Weights of a small transformer language model: RMSNorm before each block.
Each number is 128 + 32 x the weight over its row's rms, rounded and kept within 0 to 255. Layers, rows and columns count from 0. Numbers have three digits each. The size before them is the row's rms in percent of the matrix's.

# down: layer 9 MLP down (transposed), 640x160, rms 0.213, rows 145-226, columns 80-159
# up: layer 9 MLP up, 640x160, rms 0.229, rows 146-226, columns 80-159
down145 100:078160138155153114123102065155140113143126154068147118125101057100101130134126200133159116151090061162164182093147164122121177114098084148140098119122048097111092116129128125142136076121136115147113135135135093186097136064116135145147143133
up146 107:146204170148193166159140158113163175105089169115118149103116095143127181118115122143091181142128201104146111189196151122122105142166122110092113141083172124115116117131124100155106159139105116041131095145125078151088186104099152099182091123
down146 108:180089083103145139093159144143105108126085124103117078155138131147135121098149079139209127155076110101195101136118065118076089096142102113176135091153126165112173150108106109138112069070106084106152132087154113091110115135141132118118154066
up147 099:128113145128157180130121174117117142163119078094133145153150118174085121068143113103147133130074175125120087144217145141134133046121121139127175081141103159138138132158126106147148109100133183120103163142136136105138107052152154084114170105
down147 100:134197096119119154114139164115132106187135113107142147101130061093126070131103048091135163100126134156186125139097159103079238130141089179143099154083142124138105142128152105124136076134101113194129129105114102195150130168141111167083155071
up148 111:168116150103130105183079108092204135159162191131135079079125165132089072130156120188147100142105136081126099175182126164163135136146153131145105128112131108160153135116086060140138147146135112110078139069158114128129150157101085080153141121
down148 111:062146103146120164102162089114142190108120118143101136164125130148157129124121123152075200125124070122178130136092114146059124170100148151103157090134129125146117099152085151184144144109149167119120058189134116086163129153108121172095107100
up149 116:183108109057150149152090193150156133109073094106076148145119167113087107065107122145159153114083166118131123138127164139110113072179139122150190098156126134163084128127134126115109095146205135137090201128071089108110138073151130055118124121
down149 117:119138103108162135076092143136126158193048148105124112099121081161166119126124060132135104081161182175154144153140099145094206108099149127153108081144179091137105169116146139127125104111098131168120157105152124162119061090140140086163056114
up150 117:144101091105115198130135136122136149193182098163090103121124220103093141086153169142194168078110144127116134138146154123159141126099204073155160160149110159169089124128146095129134190168181138136089111163110164149121147113132121128134108142
down150 111:155127121126105105157130108136130084095108113091134123133105124118145178217116115149155131149109118154124127150142170111149095132103172152115054146086136109151134200156142162061115095059128095080124127099154113131085153179144085151133096120
up151 104:193128086101151102117089099171173178115130119147108098120094097100168173163119163154117129130136173154113070176128155141147146080117136100108122105080102158141088158151118102137088158128119113115066122135140122135073148143078102151175095126
down151 109:173109147167075163161148128103165154145080099097119095119094127134159085104103134154142110104073150096140135150118126111102050110120090160157127150192184194100152105112156117152120176134118104163094107157125112119119126094106150116086120134
up152 105:131087174159140108117121085149234113148127128130117085135142148133128119183144127123104082099100103136165135148152162147137083156150149132145142155081148131123116105166128156151128159204161148145141157048165109180143117080055146094189153158
down152 103:081187081139160092126067116129103119106153133095125172062133048168089107119140110142111126139178107165155125172147100112177102123129106112137174153102131103155091164136095162142163129130138116160134176104172107077125045136115152138142131124
up153 029:192159120129155158077111148098182130154119131130104106077109128178119138115114155169118183111132197159092077182165132157149070046171149063057187152194106146178090153137115150153111112129157111104123069116142162172161151098117125114152107214
down153 026:117126115117139121127159211121138172181170080144127163156094109171098112152164137135154134152141128150099123115121072126108117071093127120118147103176150153184127082147142120121137160131163099129147149151127136157111115129102138114074115114
up154 098:121161105144172167174096148187115114091127128154100148126128176126142133121122165167142144159116114085107137093176124121158129174180095153139125192115123072162132136126115134093150199180147107107158153076128098129115144049170124132167120158
down154 102:195144165108143100076124161114227116138159123126116080085128133138110128081173152138142130159147181111077160124125146119144108083121176069173140128098070134091210087178136158154125125161091112151100170153112132125124163113102090070136155101
up155 107:126145108087139120104096171138134112100114121079088141105063102120122086198117122141122122138121154104116079171127155162135142093122163128139107118116139140156166133128099059118172132158127150144158166103107111184178133078036135133167142139
down155 112:108117158142118206113086096154141126153166096153171147186104146141105106124073070179093100124136126180117101159166135094195131161153137160094156155113114140154134137130109141167134122160185064108112125081133098131140132144205136102087127129
up156 107:075117090107196159145127194154174116193157119079111139092114176142175145114124100164141111128118111120032131123154168144161158118135137149144195142172084133173102173134157121162092125081105192144138129102135060146161120162108132034126082169
down156 111:141109144115153122060116159126160135152087198153114090122087123155162128094140168079174133199123161114103084137145166163157175132082172140147056108117115111168177146104130093154118149101108171180152139046164155107107057172128130071148112180
up157 113:116155092104200128150075125103127090102170088110063142141132172097090081095076176151138186133114164148115070108138153148144129082111180102055153054136110109145089116165142098104131151151135116104098104135135113160121167098158167151166140167
down157 108:169140112087119120106140100128060128110049091146096172130134152069124133073146175121109054087136110071191153094133143136114132101160104112172174104160155108209137128133125149146121144136143112115149151085128129156144175057135102132151108168
up158 110:120142194125141142098071109108152149188083106159155140100120206166150144098165145150123174102134128136138140141141180121132092158116106067134121186082090083177127162111111084152126186092173117112147143101151147139130092162069141104144139161
down158 110:114142112099138119179144100132136103157110067125135134154151110115122129173180105068128097118127137078142128139112129158203156159158160101121076085109163117091132134089135079096106119141136123076146140168152164132158141152093126164082168073
up159 099:135118155114101131186090121125108135122128155117105122147151180088135105066112116202081129180154138108103099144220139131158121126114093115086134128085153087124089103116134073153166102159144148125156127112129125127113138127157151114151050128
down159 104:124161069138061175148086120150142159085147138090099152179195149151071152113111085124042098123156097136064142183138108120188122122130071156132144143155081117179135155139110155148124138137131097141094199218112156160121115168116133190117082070
up160 111:194121147131150127169138137148103118154141107062108095135092085133104093144137214118129140167110129190144113177152112143176096112167166138077157117157187151136134176155107111125139157181094194085150171130114095125135120064134147133187126131
down160 111:152100147063080145133179118110145128099114109158121189111045134113156107175122105096202112193165098167118133137093157123096131100137076139142125135127144140173133112143088158154152121215125109155145121079200126133057129101148120131162186121
up161 106:179119149185118082117167126083236142140125149170147118144116133153146108102126127142159138101073108152105133105109173132193050108134147112135101165096134125133145199161149098175068102089152117174155086133213155141187184094090205179107138148
down161 099:077078155138171116169112120156114163076089144169181105076114160131111153161200143093108191132131126090120111082134088134203125154114147089122100159159117090098130175177146104173141137076123173134061132205144124094141115096109109140129132106
up162 019:132119111135153157151098175151113124143135118189107132136142119129128132082083135151136170118129145132072062106120154158195069079107127106135147132195171207167111177123131082179107150146164128110124094136156148188125176108135155118213093143
down162 011:155150184084188103134153173152122109124203177215120096095097129160165107108101167133127130097155117157117149067082129087144117137189128093140146172143109096132138090120103162127145157159134095166115127123124152189151134201116119083131110109
up163 033:178174105108190109130103144118176138167143148128169138114125112113146079137119112169098194127110171160086013123169150158141092116129158109107141167175081157156124135142122116116105173158142147153111090104123198145157205119146142120151100128
down163 037:094154123131126105124155143194134082121145141112086027163149125158140089133097147119107084052141158152073120118171091138087124128114171180144174139143084094102152058103043143135140169175107123125115076100168120093137109126066118091134117125
up164 108:118170102139137110155089133127140194103139149118027096116119138179134149137156088130162203165128138098097118146109178121164059134097128061156125108119059143130135125179147157108149178236160187107133085118132130102135151134132124146116132099
down164 111:091176149133080173145087127149100128115138092074105135092083146105137153143137131180153131189137148124123175134093118106087152077133168193097111083103147140090152063179230088082110084140125140131139111107111080100185124110159154145175129128
up165 116:191081075084173121132126134134119138135100099164119093108094168130192110161128142195174160132106138167154101125145176145160130164157155102109127114096113093117074149075130123094105128140124133063044136081091112157140147113122229094127126156
down165 115:117121154094176137152120142147155037140161119111107086152134116137147079178067121181164106142134142142101155136136115083100157154152133157127094140127094162128158110065115119096131140160101119159145117112163119116187074148160204109090096105
up166 033:118140079096178159095149156132164104179138146138129121108129157169115091126107136198144169080139153099085091121169221136204109093131107118088153134119088116143088163104153120150093102163104162126103029120116161144113154130159170135157102176
down166 026:134093129135145167140126106150124102029076104107129118171100147097186124093121117101182154119116161080096106158146123113108183168077149229131102077106150129121118106091088137044149098161095096132108096131082091103187167174153068159118082116
up167 027:154135164110185135133145152122182129149135133151030108115136144121121118116062079199124162133104149118086024146154135159170089032138125068096145123203137152142151172141060100174101132151169133133141104122098115135139140106146123106147095209
down167 023:135154091104059150161144119137047167113142114109143175194152156135125132172175101094149101095117133112132113153134148109144145069129125127165021135091187142092158132149119110149096203169109062129117188199095056110065130120142147114160083137
up168 031:170117109106136171115125162146148157174144140140118155107118142128106113106099120192126197134136198123105084154189182153152089077146149091125143147155102157118092130148102071159142144206149112169125066128160132126130167116091116122136104156
down168 027:105109171154157137115129089186136098127117137097133080106135122180118085154143109113104078100115099160129118117158079109131099130078091113088100157149078137071132078169134170160118114176136100155108098138141126104109123161137093133050123092
up169 119:130132137067121070097192103182130073129148101169116147146134066139114085181168170187112125182116169107131089102153112138170133042116137124067153123093119142172148127161132131129130129146120137145169147108143105133120160078125103127165111152
down169 121:070179135080145122114123159116125128127110140090188151143129091157061111159213118086105130137164121116168145070111091123141097163134154152112139126122101117102119126161124163110068129112187168137123165136141119139118147129112083118149127118
up170 100:115169113124172169177133140113112115132155082201067146110119154135141136103144215097142121060117137106046095112086175150167136108180133112109118127179107132127099166173112139122170188095167097125117158066118111103108123121159133121111131099
down170 107:153122151121155130131066205108161062148167135103139148101122084172138095181173125164158088182108073118111150153180111145150183154099106129128119063168101072149088127155157096111160098110136144118118113158128125130115165099146117096126157166
up171 027:139119105094125147131115143146162129158120134126099149075115161106132077109082118202124161129112159112131106140146192192199053098118128105121139146159122149186102219125118040139093111161131139156152102077174145093144169124119130111144084156
down171 025:174157091112074229079148147125160144173127082191136120136093163178149148123089113172141179110126146054152098181088148096138093123178144110136091136153114149153163164146146117152064193091154076085136153144107081108094150095107115130127114104
up172 101:151138154156189110105102136102149151128175143133142101037139183099125100136190113226111146143084170123108127141125146142136125148133160131157189139135127138105168120108138129120136083136123164147151091130160112120137189137040136133141059204
down172 097:157082119098157111126135113117137154105117160121150137190071168114132159127119170179164074133154166113160100123090113141155177145109126099187082137111134137049080150146148109177124074134070073135125149134086085150095098083115127130070120089
up173 118:161075142062187151091136120129143125094160140085121111137139144097113139123124144161073123177104106112188131123162096135110072145178128155148141129144099119156107100162122136089148159153180115125084078067084134155159160133128136112170111170
down173 118:161152059101144115110132122146077084136183178136123075183130147144097116156157194123120150094135148110124159111078127097150174111104148149122070127194102110132150131112117153061058108110137107085140122101141078134104081159164167103107093182
up174 093:139128038122139108133110112123173152110127136121091141148150141187128083127100119176138185116120133076101117135125166130162100107149149097141120153128175169093105181120152150122056210123154197146154063134090182113120161142112124152188109126
down174 101:150172152167115141118143157131082118143112114133157105095115159081149175099168135106117082129116119139171156141153071107107096094116088128146185103135091121140157080131102097167177108133092139134077111150164064134137116114133117101054126150
up175 115:134101072046215171089166125141215151126178115158089115109122144176126160142115082127098098146131128131085142202170168134143112091124157113119145118120128138117187119106146114113129119168107175159089083097141094121144134125117133110118145124
down175 114:125141083157095152136110133079031208133174192133157116134129124123134083131138146069125127161124110109113113096099123148125160148113127126122047153146119152128121087126155125123015128180085173096102142137123167172096123198105082190135082097
up176 097:175131102048146164151116154140106127146177126147119119033127128127128101140115167137127180075129173162151116158145191135172159064133140070095144194140146107152161161100094105094105127121104139137138092153171111149078144168111172091159135131
down176 100:143111190120142108112066112119164115102101152113168095174155151159122090152124058133176139096122116151182140112191130123098100139163122143105151098122130094132105129167111072152138157066115088115110153098138092106179125108119060138078085155
up177 106:126091146137211134118142132112138099110155117138075113081125113146154109113144101156136159059096158112120080167253086111176150109122159095079114097073148124202131137177085133167150094149146149150090163134168170129143127092119211133147127184
down177 107:119094131094093187086167115133120157048121157163102132139098177083107126086122101040118112123135147093113135084149107145110155140086104144113155120149088065178159130146157122078154140129057124186165120155076109074119086146148137081123109173
up178 100:207096148166150107186107084211133121146185112123096108132100106171087095167072169127123157155130147108089101144153088154136121051146162166118147179181147138171173132102126086145144129169131089161094088104120144121158156074153141104144169179
down178 092:105117104087090152202078125174095068111159118069122159162093096161119124148192189104112127073131154162104183178136091181090142094118153079125129148089096070140147071134158098143179064151130164124062124094167125148125183114089152156158091128
up179 111:091105065133160102079123140170142121104062104158152120145102165159113110091107152143172104137103094082103120155156123133139132071150114087134114081142079156196113129072141089125106130170184159095091155106078118140116130134154110098131133160
down179 113:126145139113107125098177133134091204115125143134165131094163111116125121123093117141162147092117148177072159060107184142196114143074150092134128109093144095176164142139096084146073187131148118165142149125109096109116114122176131139068149083
up180 124:126143128097118112157174080102108118118195123182077104100114146126173105070126114129171096099098142105071091118118141114134144116173183076048131194168137152155163175159101097143163166142098123183147156157124170131118115088134133139138157184
down180 116:145092142153176070088106177165102145124129125090120083172108140136112126113098152130122186140118113123120181043136122115056171183123177138184089060113150132120126119090117125078083131192091152065150065056140122158122104138136077140115145082
up181 106:149114100061127142150104132143183108150149169108126156102138140108130147130119095224130091055111118126122098105189143156153119095155111095110155111193089184151129149124109143107035116105107112175091134142175137129178158128117129084184144117
down181 108:148112157164112040142147144056125066161126140136182097063136125140084097143166179114146121204072178092133135131142133092140133071150153104080144104127132159142135124149113059160121150140091127106153099107141090138115109125124128172104106160
up182 115:172154057142151120138147134132178112127136076186142093109101097117117105083132080129154173142135143117100067144141117119147083027198142123129126131118123147100212172131087108128135173083084108231112068122156147154143146114178108166103167125
down182 111:150218144144130101165161138119118116181150187084119125100118120190132135155185098183151140181152089084155184133093097149116095125146162122098108149096155122162155132083156109171081135072107161097132071123130157087144112154194115092142135146
up183 105:148150109080146145129158118143236119136168124102039151122120113091104131141147136211105116098159128144154127085144146116133087098138145123062116158106095096103190125112143131094081096177121189172104155145146115111160142091094139144198106185
down183 099:100168103082134152149139134099126055092113156132138125072122095167094131130132134177128124072155081115106161178093146169092083089125185116158105114101146154134131096166167142097056100114138163231090094129084123124129100083100135118135103100
up184 108:156144093089193162097163160150150157122130124084110147147060111149140135086113092146154147085098110097079131163129168144109147151087149132093140184136114144203105118170113121142141147206144153107136119129105131114143162145155208080125135098
down184 112:079084165084076118161166097112113166067094117176177108075113141131151055095127153154067144137164089121084137089176123119110163176131130144149135101142077176121163134144065154158152132115137075137120128135141111085136078130106155107061142177
up185 113:152119140080158113118108171156164184149129072118120118076073178120142141136084126124130155159127171144130147115111120137150133121116139082138153088112060197100096195119099114129120150125108109102112087118208101115102163146131194114129101121
down185 112:183106068150177094148114131071067077111154153154162157109097145102104169173139163142134098147155122172083174117092129170179157119137145114165138190120106146172106123174097136082147057153138169085123123109160124158146134122221063115152172100
up186 107:143112095089172139158139124124139123116089156138137096103106159131150128100116140194131150125126155131083128140163138100145148088118199126133154206163108054110125188100129094081123129147098057147121096084142103132099144123100151112113056171
down186 108:159150189074124047063123159132132142139083068104151143112104106120148126156107140173126107164118133118143091125070115138144157153100146157059089116161152109175120148132190127112126092125101083112134142160087187083065108094129113096096119121
up187 119:185170145135170105138177139166144184121172088119126128123060165115178163101078106125188208095169093117098150190110149129145074121128223126127109096173167150116166164144088067096110158152166097134153146122141117114112128118169167074121134124
down187 123:158091096114182141184095171130137109121111118088139141106195124115154202101122112132091024097096122170109104155177130129177153158158122137160077150110090067192107145157120173151055148097164140116149078162094100139084115154110168139161167093
up188 104:188093168141170119121155159112133194104175126194114129109072110159133155082170157148132134067097121161101116133120134149170114135147132099123102211127122116118091094174039125123095158112134095153089093152113118107112150144110155179198145098
down188 104:101149104147141109085077143136182106153151133085154133175027107094111090138147113141170214107104098125134153132060168160120161159094125121109104090139117015077147088048123125087107134106130106102141100133152123142153128135087123143137131130
up189 025:146127111110224135132114152108153136182127154116124142114124119131105116100080147189127193127137138132105060136132133171213088072136100090125124125194118138137106124144110118140112135156197127150095100133144148165115125128131116094167141184
down189 017:135130115042136233119114134090131099050156170139128138123120099101141112160127115148156108036159135131111099153126065162143139101099128197154149107167149132195123116092131141115061131035154095114126145151159118114176113117100123173201152123
up190 096:150175162113180141073120174155145047199192131164137113104048093138123138143146109137129144148085192121126060122138163118157140133100193157152123212208068154158177141070136129154132129119129178147129117044126109155141122121115088118134123116
down190 102:139171109090102142123115149102135164170069085139143197183178060100102164114111139142084121109105017180105095071142142128118122150115125096143135112114169115124171131128115071131174113115130070132075092080170159103099123088161122131148147138
up191 121:177110085161120149120091168118127086141140082149128127162136176141128131142064171128138153127178100155119082173176145083119015132182107143131112201165111112153100138138087160171137120146122132149100073089087136087136134067108138140168150202
down191 117:144121118080115104171134159145149134150122172167126135116078154130093120101111171138199071106135130132183142106116185132121089142110121067217135128094126144159145174066151100074115163075091109176123105107104151215134157136155124148109138127
up192 100:147133098049121183107045107096148113123146181127113160118127153155109128079073095162123183072095125142136093174097179123095131130135115130062151181146105133181100147175142132175088145163149191122103115154152191122083136135111153088148128121
down192 104:124136126136184111129099149153144127140099124093170090132194111159121148163105067135162155087136129091135085142142104139135207128096105119133125135118146130076108145107148152146109121111153165100128130094160116085081070163150154154116152121
up193 102:104096135165151138140143146176163175111183131103143147185142155109147158101162109165147172124141189139057095156116162126123121108149132119131134152113142184172111153082093116081100102164109086116115128127119178140148088141110171127174071159
down193 106:131145139147113101052086030128094168168067120128163142153156153113206115138101130118144088124088135190203153097166134199150098139135086131162103102174132120166134113086150132145105154136171131129195083144117103130137168155105127178109149120
up194 109:158140173146226052118130102141132142145192066146110111134143174146103112179163098108195167043154127130101069162124107141150123133164172084090093152159148146119116147118084121141154169107110068132068131141145129073154122119109189103129127132
down194 110:107139121120098122124104137132084149113163194128113093110083084123139149084108117122087105154127130146192085165138141123147161109113098126124157160133148100209085150055118144136160105085084161163155115146075147107180127097101118161115141144
up195 127:120202131171119105128165115143176164158198132125097149133102182085146163145128092125117081103142114097083117135130147191146114133120121127133162165186137129120099128158097091129169134136158088131074099120150201182121112136065098067159137156
down195 127:179079095063146137147126168109114116069040144156140092137062137150082147099176188167151139141103152103084154085085119179120185124106090135169092114133123149128186128154154107096076085171105177144154137090115115183136146134145093105129161129
up196 130:154092119156217138123159159176177131116156089150125120087123133100148138129136124174164169085146208094154115079148108154119122124143119109052164109122141140131144126134103096115111173179151116094083069128109125114115153134149152115126096228
down196 113:162146155209112111150113113186135119066079114076088155164075118113135127147127111126186157081115130109106116108141089184050180105148112092133145160137130081193184135118174132071154177111188111108127128109090110105119098109171112136111123066
up197 099:139146109062172094089130104190154179142163120166135139105138116160118157114099140144094098144122130160129144147209128128174098110214121146139116159159112122168117100083163118130159115130220199086106079095127136105123201157116126145112112133
down197 097:128092126140085173128109069131110129162083152140131118206177155149175123089121146113073174147133087144153121179141113124135146117131088147157114169158102144099145119124154195150113147091112137128165123165087093115096140079130118113132073087
up198 109:154097078117153111132130121193193163168201088181121133062125131123179087171149093128121123056174174099117128234103145125166066120138149123155127099117137112210099142136115150137081166173156173109118112133153188172114124148143099106167164152
down198 112:130103115138130170083126142122111125054089095084135095184165127106111158154105105066088104162102158140120094153175138104119099123119124177171115076152113092136154124118132145113172050112153118157159154108154119131093118104149087116133083114
up199 109:161095106141165159150134153141107146169123149147112128164128160110128206086093131172144156150122133078075124148099155134149104141120139145153123159124106209148031169147080125137092151158135151125117116095103158164115155111087122133116110135
down199 109:162153148168157134182073095097123097075082185134110110178111131130127142168073160155190156179140111182099116116089182081145121126117153055132170083124090170127158139116091145056111128120117142105098115139122156091151144140113173106125169228
up200 106:139090115136184129145133191188108143150169098103110168135115102138090105077082097122171114133123133127124121130127169141182107111152143054101164083138131175095092164106134068158137221106098105091057178167120088116038117046141136145159128115
down200 113:130147189141092065147139131167119148101073099192120081125150102091136133205089147177117081049133162100110150090124183130110116107194151164138189099142146172114126127131139114108172094160152122133196198081164125185150161113119086165188086171
up201 094:154115129163202096080084118131230104120115111148152151124121207120108097131143117151174176167083108145074107111098128145153117131164129143151177167131137176123124177143112147128134175115113068162098164037086100109150084098129201122118152150
down201 099:106145138130080121148157111151134117137136154123155103113159157132156085092108139112087132146118143147122115096135123143065131092119109141138087124152147180074158087150177148164134112196126193091162154086130134139185152101158151111089124132
up202 115:131085145129163084161128170171202075168097130129087174116104182103100082136157137168118111134135137134106085161180113120185131110200173165147163133094156139203162157183105145125162159157108167129030119101093113103157144046148121069161171115
down202 116:147109150087121132127165130145170114141155102110151154147156100099168139107123130149111178142132142045146115128122171126088098154150194191116155094129179210116151147102093178109140173073123091137178112141135186129121043112148106089167125123
up203 107:139142143094174092104074140105111172113173158182094140096119163166093114136052112084174126114169096141061118108157166078162124155114105093126105150108080158087165201159147111101101126180157156168111121164122105084126127124149125071068068139
down203 113:123087156106084162128139139128132127039120159155120134126080143127133084097090121132163130142112195135108149117150120149105183096169146140083161142178112180153154139201133128167072163132160140135169148142125113171134140151180117112167139100
up204 098:124206062089146121127151187127174137222169053094125144080137158153158079151154126117163165139079174086090133193147113138109133139115182105125153222107112136198146158136151139127159129128164140111152094109140134131172113098169116126102146134
down204 103:112137085115131161083179105184147180153115126170070147108170136133074160146141150142057141132115146086126058126156126158154096114155135076144159122137112134165137113114091058141161185179176057099144136181188121131116110113139168128189076162
up205 106:171089102169146105146100108124195085131107114181089135106122094107182112101128126149161113077107127121074078140124060187199112143137172143099114127099177138115087202091066090150156163109141147174132146132187136129108230065091126145197134116
down205 099:108086136125083139120140143146174104110114152111107109125105093097086126091060122172123113125193118166092141114147134109118142104177109081048142100154089068194122137151105122097132164125150115183121108124172094124180131119118113122153124153
up206 027:134131099129159146137137134119178155150146115115108136084143170145088117115099137177144158124080140077106093140112158103168023118165130094119154150149138191167084172132090068159126140137115101123099123142138207161151172011115152088160136161
down206 021:115135192122115108173108093145127100102128133102160094110066150142152130133135107120133151129147078194096116117100147097138105151119082192141091048128157145126189125109103162045191096127116102125095158119095126068142115119120122204103143154
up207 112:104154165132153178082105132129155135132079085102173167116101127174142077134101148155105160124094180100123126127135138205139084126114149095094148090132099170132170150171122127110143111133132141126087136080103129171124102103110177171104072114
down207 109:087174121205130160087100094129089136102169180113078116074157151088103103169140130083143124169107125148110074152134157111163107109193183131154136108157110180101114176146151083119076145122117160162122123162042168141124063162147158152105092124
up208 113:191105118006182117081125105130138144156163169165116121137105111126143103123164138130099186111150118113121116116112165177160119152122160125140119163160127106133118143126122107092112228177153067115100159076140151167102136140130146140143124102
down208 116:125137121163121129136106114188129184142105103163156173101028073084141144102110080133135161159109046103165162123120150136104116148180105091155112107163121153111167146168105119137076080130137072125136101112109151132105130103149113166073095115
up209 119:209135144159112108127145173185096074097125115139105115144122088143163081063156162137165192119146155107110083156129118152147080137168098136052092128117116178183126128142101090153104136155116104184144088153150193137148165134160126184086100112
down209 116:145112117159107103134125065096147156157152173097111115148098062152143108137124111107144199183111145132190109117187146109102093112122103125149109078105113114119142138136082140065068148138089086128154138056193203093127065116152173157113133172
up210 120:170090081091160155129152173100123143177094112113147081145117167150101074150092195158142116123089113098134115122159161197162102117152126125104143108126113146093133136178132130108140130130146108147098122078069148106108118039106185106127115123
down210 118:126158139131152130149137114167074140130195091141077119124152173135201183143132147143119117103159072141112095117093131135107097150133135085133110178138155121143187162151153125060139112178156155154125113177188120061188104118149081096120167076
up211 114:119147122096129129157091156164143137196133096106137121188136077093143143075105204087113085174107145127098136147141156151143077130157117115103145117194091132132137148199105107101156112130102164105104138116157112161140116133100104114133116105
down211 112:121114101073175137084152110123086172088147115149136112094133136139117127165132168151120162157128172124142118080108086142106093118118174193215129151165167077072192086079089155130175147174119164180095076118094176172066157137149173156144090146
up212 109:149079079084083140108131077159172139126202158170114160058115124155146100088145084162135194070125147149121108113110151160151116093103086102159115168111097147142108148155100120145114140169146132147090147137199129151081177094095149105142118117
down212 108:090111123107133136103120147190087161089115113192144164156142138136144142149141138129077095142107126131061114123146159154189145139127156179107094137138136108120130143158143147161118132084159042120168039204121087115181111118125186062121101082
up213 110:138105175087132211068113097100159143127171131103105098099121122142114143054068117177097119163121094141139126132142161158127095172157171075119166109161102126089078105148107090136104122142135123081102063096156109163184184153106107106178098176
down213 113:101160181142152163096064123154162121091166136157131139110147089154105149138184134149116127149104165135158160133068063161142105135147086108226161153137148141115113121103106140100103098128148133132159153115076143159134106141166169126123194127
up214 109:155153109107170157097126160175176163110118116149155110126142112096164135111114192150104130150093115137118117118186214102149083100121120099110103102086109121139117144098114057165094103163124121125166150105165143124091084122078134100118102087
down214 110:138156114133161088125160140142120152070176101121157165155085149064130082134072103110140087141114152125125203121127129136132190099127117226152103100107140117162136099082152153093106072114165077159154130177109133138153103138154089114119111132
up215 113:172081132112115193118146139086119160150139128186115111090102100103148117021093170145097176117101116115109128143098132126153021075171216138137114119107082113124103088171061035173076152158144108177127127118157188111117167149079132087140127108
down215 113:105167125140119144201113189107136132141110175129091151085133125114062167132137070148125128103109189108097105114161117113178062156132079164191127175108118091112112129120146100102112094126157091095083117179141132138132068152110157144120095069
up216 025:151087136072179108149099141157208097155154111145128153129148144134109132118085147193103175116157171108071043144172118162167069123153129099126139099143090153165139117154102085151153111168130097099134118087152152125142117109094195136170097175
down216 026:097115109087071118103088096166143127117104109156103157142144167087120135089174108186173104063109076212139113105119152126123133132107146150120125123134149155167161114186128161060102163116142096149125151118154140101139119170137158137133163160
up217 115:145092183096140102086137109183140093128147127157106154124117129102127089099146092186170149207104181114125122092153125182122108099137128137116190063148131169145131115178155088076088096127139118161081170132090119098169123071126194124149141190
down217 113:089145100149117204142152098124121106148100114115072151135216090068136112168119154124147181142152096165153167097084148100074111139127121109105085137163184184115156142115111078082151138161206043150128131172122201091123126151112162122113120149
up218 129:170145123101187164173129134139104144104192165104140110146127152196152104009106198177134110119112143161117116153193142080101133076141108152089149146150087157123121152136151079121123094131151143124139113142124113150107162111113115143171168111
down218 116:127119060103141123095136123157131063149106093120097105164086139105155103112134186116178123160154102109141149108111080127110175149050121069090119106130099169123122091126126125113115056140114142078106135100165156165121138115124100181158131170
up219 117:125166114094137126105078153180174136131134099139145145154151162105121140109150132158207119136136072106107132131181239109109122162113096121093135145148080226164137122142162120132118107095098146096087148111112134110168094160050167172136151143
down219 120:140103120087130133038192086146103119128132113128141127225103137150173125101108193100148173130135091182175124115155130157134085202142149077144134102107077129065143088110121123123095136094101156129150107176133145147154183176094097123092163176
up220 094:141124112106126150155115165114137138171165119134126117104123171100154075148112085120130146151136097114136123143145153211109118135123178108132125231139117109168019125113132064130065152150156140148126087137106168100141185125122113100143112126
down220 099:124131093170134100124121148154159087138118160150172122163255133148129150207137103114068138113109095122131080145133106117109131129139117099094121077158164140091117124138184125125108097165109095047108145176123099135127070088141139153110123136
up221 107:159093144105176072165097121145124115127124162163081093082143115169175159147075145146124150116143113086163104122155158121162150110137098143123120052176108147150157121114154131115125135190106143114154120121153083092131106144095138037120052167
down221 111:114114102166141114170150150143124146124150142133101172082157111088148133089186110116045199170159133119171132075161110103054082087111106090136091093130143102187152109082145074152177125104147107095099073125136125095152116089169152159131137171
up222 111:129143141144115112082097110170143127129088098137103149149109114156109159119177179147099116102068148110117111170143180148135109166197167133166157137121056154114146135173074108153108144167108139059111118135138192147085140082095137152077146156
down222 094:139087093164052107142112062134153145066111093068106137130202126137075123112102160140074048154145121106142108127105112115140161117143140149116114132062089130129161150189148167120141105113086136117106151152085095152203096147080087157108120143
up223 095:150162139153126177118135166129133068115133103126117157143148150120092067071084135142094148150143141062133125106148098120139054077196129153122157112128110114114135112120115152192098122198188093159152100105182108126177140127083184135184132190
down223 101:135112148160108110146134100128156143096096137128188093128186127145078184096142085074097093108159141155091191079151048151117081108157160202148131089104120110127141104123096135073092065151124114119133193088166109181181117112151137140118077165
up224 028:163193128080158154119112132116178158147132120142120103107140151166131137116114133179126209144078172092077079157146157135169050116169145061095136116173130142219128168150128093173123151176136110106113101124169142149116121109145121131167123161
down224 023:081132103125137116128123129070157084127109153179129122094064118178078117137142087115223122148045153144184143170132163121145134101081125150134120150179080139091118111090128147099179127090108189138101145127142136120105170095141139102152108066
up225 116:146102128114095156129169178110167134102151121149096137096117113152129077133149158105148125159144099077127111139157131187123080050139194122141165153119117163128090101135143125145093154146148086173102118161150200123134137090042128155145113110
down225 113:102108152090135114069085121152131159106130112156128131167096105142128188174098133153082096100090128167174077125114131190102128156114142166147142064127120101114146119097154120098159052089104128135187147163153140192164117164143107146188108090
up226 108:128095140150192169114140095124125111118170081100117103166137153119157144082116100146102102168023120112144110143144154092141135152113097056117122067155093149120163168183141123126192121127117116141047154023122109085132136102102187100193133175
down226 107:170084106156104077156184111100076168155121164121075167080131100156189087206107089091098163183135126097133188097141176160088124129101097161090115139130123099112068108105125030138107122088122108123166104121149119137117096149109162127149110118